python train.py --hidden_size=96 --attn_scale=0.177 --max_seq_len=1024 --doc_mask=false --max_steps=7966
Each number is 128 + 32 x the weight over the matrix's rms, rounded and kept within 0 to 255. Layers, rows and columns count from 0. Numbers have three digits each.

# layer 4 MLP up, 384x96, rms 0.137, rows 233-266, columns 0-95
128140050154133207112141109079092093132106203130125189141089155097090156162127193092100215080142169083111137181115117095098091138171138091128103121165083064141123097069195152142154150100196138113128118124081148158138134144194137135156093174101084126110132111109128172109147136134107086055
111191090114153177069088107117117078131153160083097124116094161137170187078060161097089108079150093142153167147166139047127119157125071107078073189094109142118126178105155114115141134130118141161155126104158095149087184166073145096143186179120128179200129128085116113102149129115121101125
091147152130132136166180082106114042147089145108151169148083152107115156095149157086140147192130135114153154166130128105103114116145143126154151140110158178145130171114115092106150147051110107117137070094150117162088159109170096143152137126066176131176082151095175153174096117067096124143
123130075074148173097097086099148134131128160104164142182129146129115139141093110066119152118116149136129180123135132161147148085099143105111134104145093117164124171161180145122148109176221138120142105126169110121118144132128089118120107134114095144178149106128136110094103143119092180056
127109088198155188136147089102173150126155137105139158111132120122083178064134166161124147106162183124161099101104152083176166144092081117163128122095099142133123118137124172148137090096146152107097105122116131100129141102128112128177144146140114092129106136093140056139080096132165107064
168108095085123134105027118091127110121119182125138155126117157085146163115139148140082154099137185116146167088171162078143119150180120124126121182117101069101125107122126125157061199123139092122157080134106155158059193123181147143158100151081058117165164114169149111184149156106132110065
119129142139099160134195083084158105125129160151148110175151117130119122153119213113108106152186097106045130135133207042133137172144145143089131123158072074141153148117140130138193123093118086130131093148152096148116177145117087101143115145115099114140123098049156090161149068084120133111
128137088212108210144088134099118126075142167129182160137085146155098110084090153108140192181156148178123065182157131095173091122145086140159093081189164094121077154091162121119118085111129106134122100079119124170133196097122180111141158108100143120223110148125179112166085089060078112103
105117109102113159180167094077132097134138106151155179154105132131136087163156180106074156161143144140095129073186174102178119123132124088108123122132119126207135156117134100079193127126135072136127096119132092191099112126144052167136102162068107139170088100153148132154130138136228110125
090108146155082144128127106096167131110083177125115125139132123079111184099109159107117130191147143151164183124150155106205091154127101127165145185164045110088095223109087114096148113158193108170165103207126078097128111103101080137087131184116091063148128106100129089117095178124140139105
112156099106091123138153094084146132096144162087107123213133138121132170134117165110100110117156195128161082140116164144106118111136151125174080132133091115107158105139103054103180154164133075152150107106128140184104126114116179147130150148149132074160116120100143080134175082119165126146
105168097164092107148131043102142143114112129146134143120107131143080122110084183112120121128136118146185108160136177130176127125105108082152177098091158139144091150114142151165151181114118103124133110126113136145138153192168145090095133136124108142158129056123126086127150104107153134043
104135094139137127115156096139177097153168110070112100112121128122148163113146156078045179094139146120145126120129145130137133114097148116139090155141113118142091166111142155067169135119167162117164121118105120154146118142079097149097152147102103108165103114126140114186087103113118095093
140124105109157195149116102125153111078098164112124092160099106091122111089118179117147155121176178161102159140153147151174117124169073111159078124128188119194156125111203139113153196105108113133153137123172087165177128158140053098144096173056059099161108127125118090187086112121145100075
131122113180067109124112089077137089119148134066131159177086111130126165150078119120123133127117159126121146110153149108121123114152111111127146154157130165182095136122171163142109139125162108123117083082154091124101194114063124163157167114135102117106126111101182144162121101150147096087
092177131079177139092142159078145128169112135117165126149125117158117172145109153118125203140169207070136146109118144096108072232169137154228135121119103084143194154076125126113136114045146091173091070112138046104168105102091089143094124114069095110131145071132185079195129139123190088076
183130120109188133082129146076117134232156128135139101124126130112130190116126102066127104120147175113141114118167162158169099159101165092100163138163076174163138096146101107073146166112112102158162129106162175168128093076076117163126150163097089134112117100085154055173110117086195110089
121158100162151202189118073134176057125139213112137145153122145124068101105096163052129145085154150119137088187183168132207152126114157129115100091204144110119098159130115125154144151129148124099146078115113061106187127091076097148113138132097070086162121154127160125177190151067154121122
148137049153153120096152089139153082150130174101146168163107080148157106076174155143137163117139148148054105109104167074141106150178102124069155132125141093192154157133091106102184141098161136117159097155105092159129197093095112151143110145096076095132102146079120082125152133128156096105
149144153146128177085107115050154097115083176142161182174077113120104091137110124113121146193176150137156190063130165114172058200096128104202161125150122118142097115058119108171124115121145143143142091166159116141099087097091126181128110143104144038091150135077174147151193099068227034087
103140135130144126107107179142156160128187098145101174146122119081143152113077164066108145104148130106181101134102107133160095170114140104126102163151137138140111140082151097112137167072095103177178133142142149148115119065131120118137091113125119089146124131111183158147160106121153135126
138144157142126146124106117126148103110140139144119126162110173093117177084112127129135170091111117078158179149156101127130136126149146107113116149130142138154077105167125181111115156094118123154102120124134142149128147143098093129152099141050104157155093127118085129131107159140102085089
133136091158163117095133140137090148099112139143150170187110148090036148134160159170149175130117130125123113157103200126146133157107130069126040122177098142140147147080071134102086119088128079145111130153153133129152103056140105112159178160095097165126110141136138126171165147079136087143
165177121106144175109148086148134098067134177153144161169105179166062138039161169085068188113175160066057140103121186122180107161098131131088166146144117117112123169108206099086146130121171131096132095106133109183083110130088131112108158115082103171186136116073124112135143174124161028063
157140090201192123148146141091165081143102184143190144177133114125164168113150143142085179149107150078126136139096100095167131132108083082081124122151113130189191099112153118122134067100120116151120114039155071139181192141120110155104118101141082078208089149136146069181112152072116116074
199116115163103165126153137148202111166101158141103153137080109125139176067103119104121164083141162060106084076142116126168101175122099122146147184174116121138160066089160135131120119131145091138135095154117103149185160165089130152089173152151158059130169079070154121139094151106080048147
130114116123135199093141093116112081089141101119200112153057119150145212141103161117155169156142177126048141095128153097113075166102134130174093188142101073094161156098127147129094157086175067151162154130192147122196134062026109138098190122056109045112162124139137124174094116093149117105
092200138196159137083124147159186047119147180116139156139148092148149121039188147100130088107140140101158103145106152118152071163072191094148137094132082105143160144085141133122158185156180126093111056087143141120128186058046122140067120127127126133164122126070115150148114169076200121138
169127161126175122108158064089157092133146159117097123151137150138103126149135123162103139133134101109083104117157100121149089139139153116126082166199154100150117078130163131150113207105122128182088064110168165156117099127074127161181136124086108139179130141107098088151110126136105101083
119166110108120130129110100134142146151150079123148132143144137086090105150123157103154144113056144153183099078128152098123125199140117112132130100144132105114089167140120141135155121114117144144111092155169181072073105060126140115225153098085095155136155142116122105108129084126139111161
159149098175127143163191124110125151119157171073123140176068113081120110122163151089146155175099188089087102129178128148149135175201134116105094105132102065174127114131125093170113085085102121124126084125164171130094173122132177160130173138050172109118149092127163099174107164108124092126
160145089228112141138155117109136095146159170114176109106116118109106180068081168082125123196163168167184136133203124094132133144098114139144086083164188137142148157081178086112149102103101089183149087078120105161123108080115147135085146084106095137160120068094129136115078187121170098155
171156115116193109129153095153217080169180217189133120145151163055097168094126157148144114124165102121144131155119150097146069104111075118132103143113125135181134069097114166084087152096107153159125101098119108177114178073082156130140179124142128122126104128043131095084103134101178122089
140144069142103169134124147117095097141143141085102188102124153107097180117180139155101112070155139120097129071096117131093092167122120134080100179144152170130134136082166181117116123117156119173123106164155121173151099058121119146184172182105075120142115120091152145134100152065157129097
# layer 4 MLP down (transposed), 384x96, rms 0.125, rows 233-266, columns 0-95
144121152132138169118130182126114070109169076136106077135165143106177119128105111149167095129097198170171138102088095161122099186129130103237210105142181105142143102114098124182124109092092168098115136145055132121087089117124158119142087144094149114117156105183172110042153109116080097213
128139157118087147131174084114156178135107147118076082158155135157148116132124157167103124091117193136092110138116181078073121106126057121096072131161150192093182150123154178092144148095150090088133113089087161161108176076172157120115139222189109144158069145123095136114161128151047097089
089089146109086090085131194105102137068150147151123100116102089114154134132134110115145105138120107188084145128097137141094123179153177115138124170119090127136161116143070136149178125163092183117085155125125169127094154139125115089130118167166078130159138138143169148124141116179097123123
151078122108120135134149140160107146089154165159115139128144080164135129129139100107086120140114117139170102129133110105119156170047199167142146086162140147114077111170116119118106098113071118133185129121153126113154148147130138103158113133091169109070090157178094126117144112122116140117
103106130161139171094115156076161140137125132097135093126140109116128128104120169176140089127114144133134150123068092096131190121149162101126136120110152114133130089107157137127145111120102122190158146146126159139104103117144190125115126114140172090080136155193103108159119113123108129080
152141109082108167149148217147104054126152129212124099092140140118097113114096119135091107123119091176100149092134098124157111094092135162158098145103144092138182154126093106087094201081067130145125208151116127137114145157126085111090114148126114118088163162147098175126144136155149172127
132130161130170153175164167116172098048159166173135084137110061173174064143156145130046123177144124130083109108082155111119122137155185133141163097143107105102095092136138123193121092114057144139156090160134103160121114136164143119131108122157080144121118091127116103186096146179128056102
032108061162132136178119148128122069149078243109105190139131185092079100095095110154178144173104125136089134155074117052172094051125127100051175087151132130146166110183153076098050159170154070130123186137137097124103198096167121159119132124114168131118104137105160119184177113182181112136
131176135083131108153177079095115060066171097103158137177158110089102156038129157054117190228151135079107178091174178131138117087179091062120136175130136179159098148100203127133107131159153150121080077194092168162155069129173108140095097130093091123163110075120140166183109137136136048106
147090152172140101124100169116102169139051174170150133162104132123116137145142161145132131155120123110139073094085062128085126124152151146125071120106132150147108175161095111169106108156159131109147109131083095099125152089156158105189133136087168182150123173092116132072149110124073121150
111075139124132115140125120164092121110131121110144155152117161125074092093095089115137105123151104119153139143095142089130165091082159105138169107156088147161151130120111099173127128149106127153083147108095118109145185099163194141139155146080111143104120127124158130131114173158182155128
109119130122154057134151098122130164139115141118116146114130144154094098103139177133197122144125102148145141118102140117156111066145114122185172122109149162127134177101159146143166084158081103132105077170120125117124128175186121115058097150146114123123110088096139125149175134139110102082
095156105157182111143169102078161082118129205054145124103098145101116156070144169109052162094135174111125141101183152151139101083097137128167127141148070070149194182088083116063158121149135108171176161100113125141115129125123153098136206191114046100170181115038168105199064077190163107068
143135124136147146163084122158125096073107129131150092081130128137106122080054193106118189129159088077161181101087182148112139120147140149132088057149169144098120114072108145128143142145154162094106129153120136082207050157141097146153173138129138131103102128168104137119131159119163142108
109124104152124110121115175144115135091145079117136131109171106127120130156122146116118125095158113107129093151137106165115115157068145097146106151130176132131118154084111149104103137131158108143144140130150121145141104135121135115150103128164145082182153128135079149044160117150146126176
112140109072135146130134138148142027062116175061057152187163142210119174190057127137128150113139131125176173082087118181114143176209138121098116125101094150153072131030183097067153121120160146104177123152131067134165092115154017131153119181158137099112116104021162108206114142166155182088
149130097110194090150140096176140093125114086199133116076169120171110147041130140186098106131176152124074127122129125128154107075086145154148111086117096154162115144156099124144149190132120143115140150092113135154126112063121203147141113143105138170000150137141120117102129120102153151180
146127157185146195124195128160095156086093130148224088135158107127124082172183168116115214204108111153105166076099127141149098070113114118135106102121093090061173095108104132089131127093137077099133117106140114145104162117097085104108142103123139112225124134115152138135161165127091147124
208139096133160111100063148174078087130059114176148069103104109122185130143104151139139110140125132131104113118087104084141098088143147162127161148111137076175073179139121128152139095172141171161133140189192135133155116112141160098124099165116131165145149160126083107096128162153064062145
183126106075153082195142132099193117138138129108167152125139093141113172192134007123056175192169148111100196143010163106077096112149100160118164171155113082127110071089070143176106093144140177124109132119111228104079072176164080138099108096060173108082149118160181118147135164139136144097
161116121104145119166128149184116096116126108114132099114203111138116148166122142203114164141137156150099112130154103104119116086172100146104097135152140149093088123113105131124156100128165104114151151125157102141082106174109076137111115130118133142148156123131090132171100090133108051181
104121141151137109108116090162186132085162133136142186141136129110118147082168117131104140112142141170140172124110102151096132110115153164118104152110170168087118114166133175149080127109122164084102145112092155090100105127077105159143106125132110162133152106132094135131107129176085133094
146120126153159181150152153178118178159118089146118128105096144112090083172088130203116151089153122116103097109123154112112129149099167136100091136079172112146106142142159082097118173068074115133101092153071113190136159135129136137137131096108157155096166141126077180123121153121132120168
128146152132129117127087024115116118071129154146099130038137127155104124136165100068085071153200143157136058095088082128136116169124105145125173135194132160152111075141124128189169109091118220112124145148115191081102101142153081118143158130152147100182149087219159091071157122134222143128
214090093170075124136110150167128148120153050085125094123152132096143118162141093169129121100150098148110055071106135086183137154165130118125088180084109194128118116152183160197123122124138141153074111184159151153082154102160144142154083052124174127164112136129165123116112047130157122115
148144080110139160127123181102172248146158164035073114126163150139132132133165138071154149100143112122119123083117140129121108165136162167127138165119082142122143152150184159132108116138093169134007157147151119152145142163142137126087067100141114115107127066082136092161112124070107089123
132135134104124076201084029183118068194133080097190160141164082137087068111129175150100152100164147106076135058156169161159107088152099122186133192128146130138090144131129144116085145194186107092136131162047139134170081070135113174110114169107120081143121132084107122255168061138135195095
133088102120080156104158027167121193145190082120150106121146155142151157163073115131162085093182115118167060122139144135138129024074139163180127081178150193124131145136149139156089103052057090098183175173154120100148126145084148125193170145142144139101130106176072164093131082093116125099
144136175042110154120078092106123141144163117142118172162158144142135137106120151124158084152124116187131105104132081192160150092182129107098150111132151122122049102150174110165133136110146091116120121134121112113110081141110074157134154129156119103116129112140124137105137127163128115132
145116188149132121137151183110113149111144158126118148103136163138120099106103074133082095127127126072136173125138119138092161000098092159163133173136129135107112103114145107152135154120105137129161146093129081196160154148131128099079101115136166089144145095118126110186139141148104124083
114168126136185146131105094113134182123149077179141134114128119153126097120136133169089092125144150069117077142059133113167083106098123129112131126137135168110149155142110159101146123135121186135131223148101108132155140123162133087125149088081131153101126159130170100120114076081100153139
121107149202135176159147082096128036096113126116141117112070125109145093177146129173176154105120106109142132159211061145106089125080108107131187100124116126160137101117113118059183114137105146144124145118152125114154100102137134106044110144142133193094088125141147209172159161086100168163
146148190052175135134163176165188144110104186112121117127149131155095117130077120079171087092137108160156105122147083132146097079176079167187128113080130140172063148150137146112101135140047197161101103121100134147128119102105107134144068121125155123165097130122122160160098130131144135085
092121129111068127126131139117114108123155129124105097104149143111135150147132148124155140124140114166119112110103059174094136070143135111182182204133166136132127170158192104179102128086134088161121085134180089138130152105179081115111104140129164098105173110090110148141167122132113109101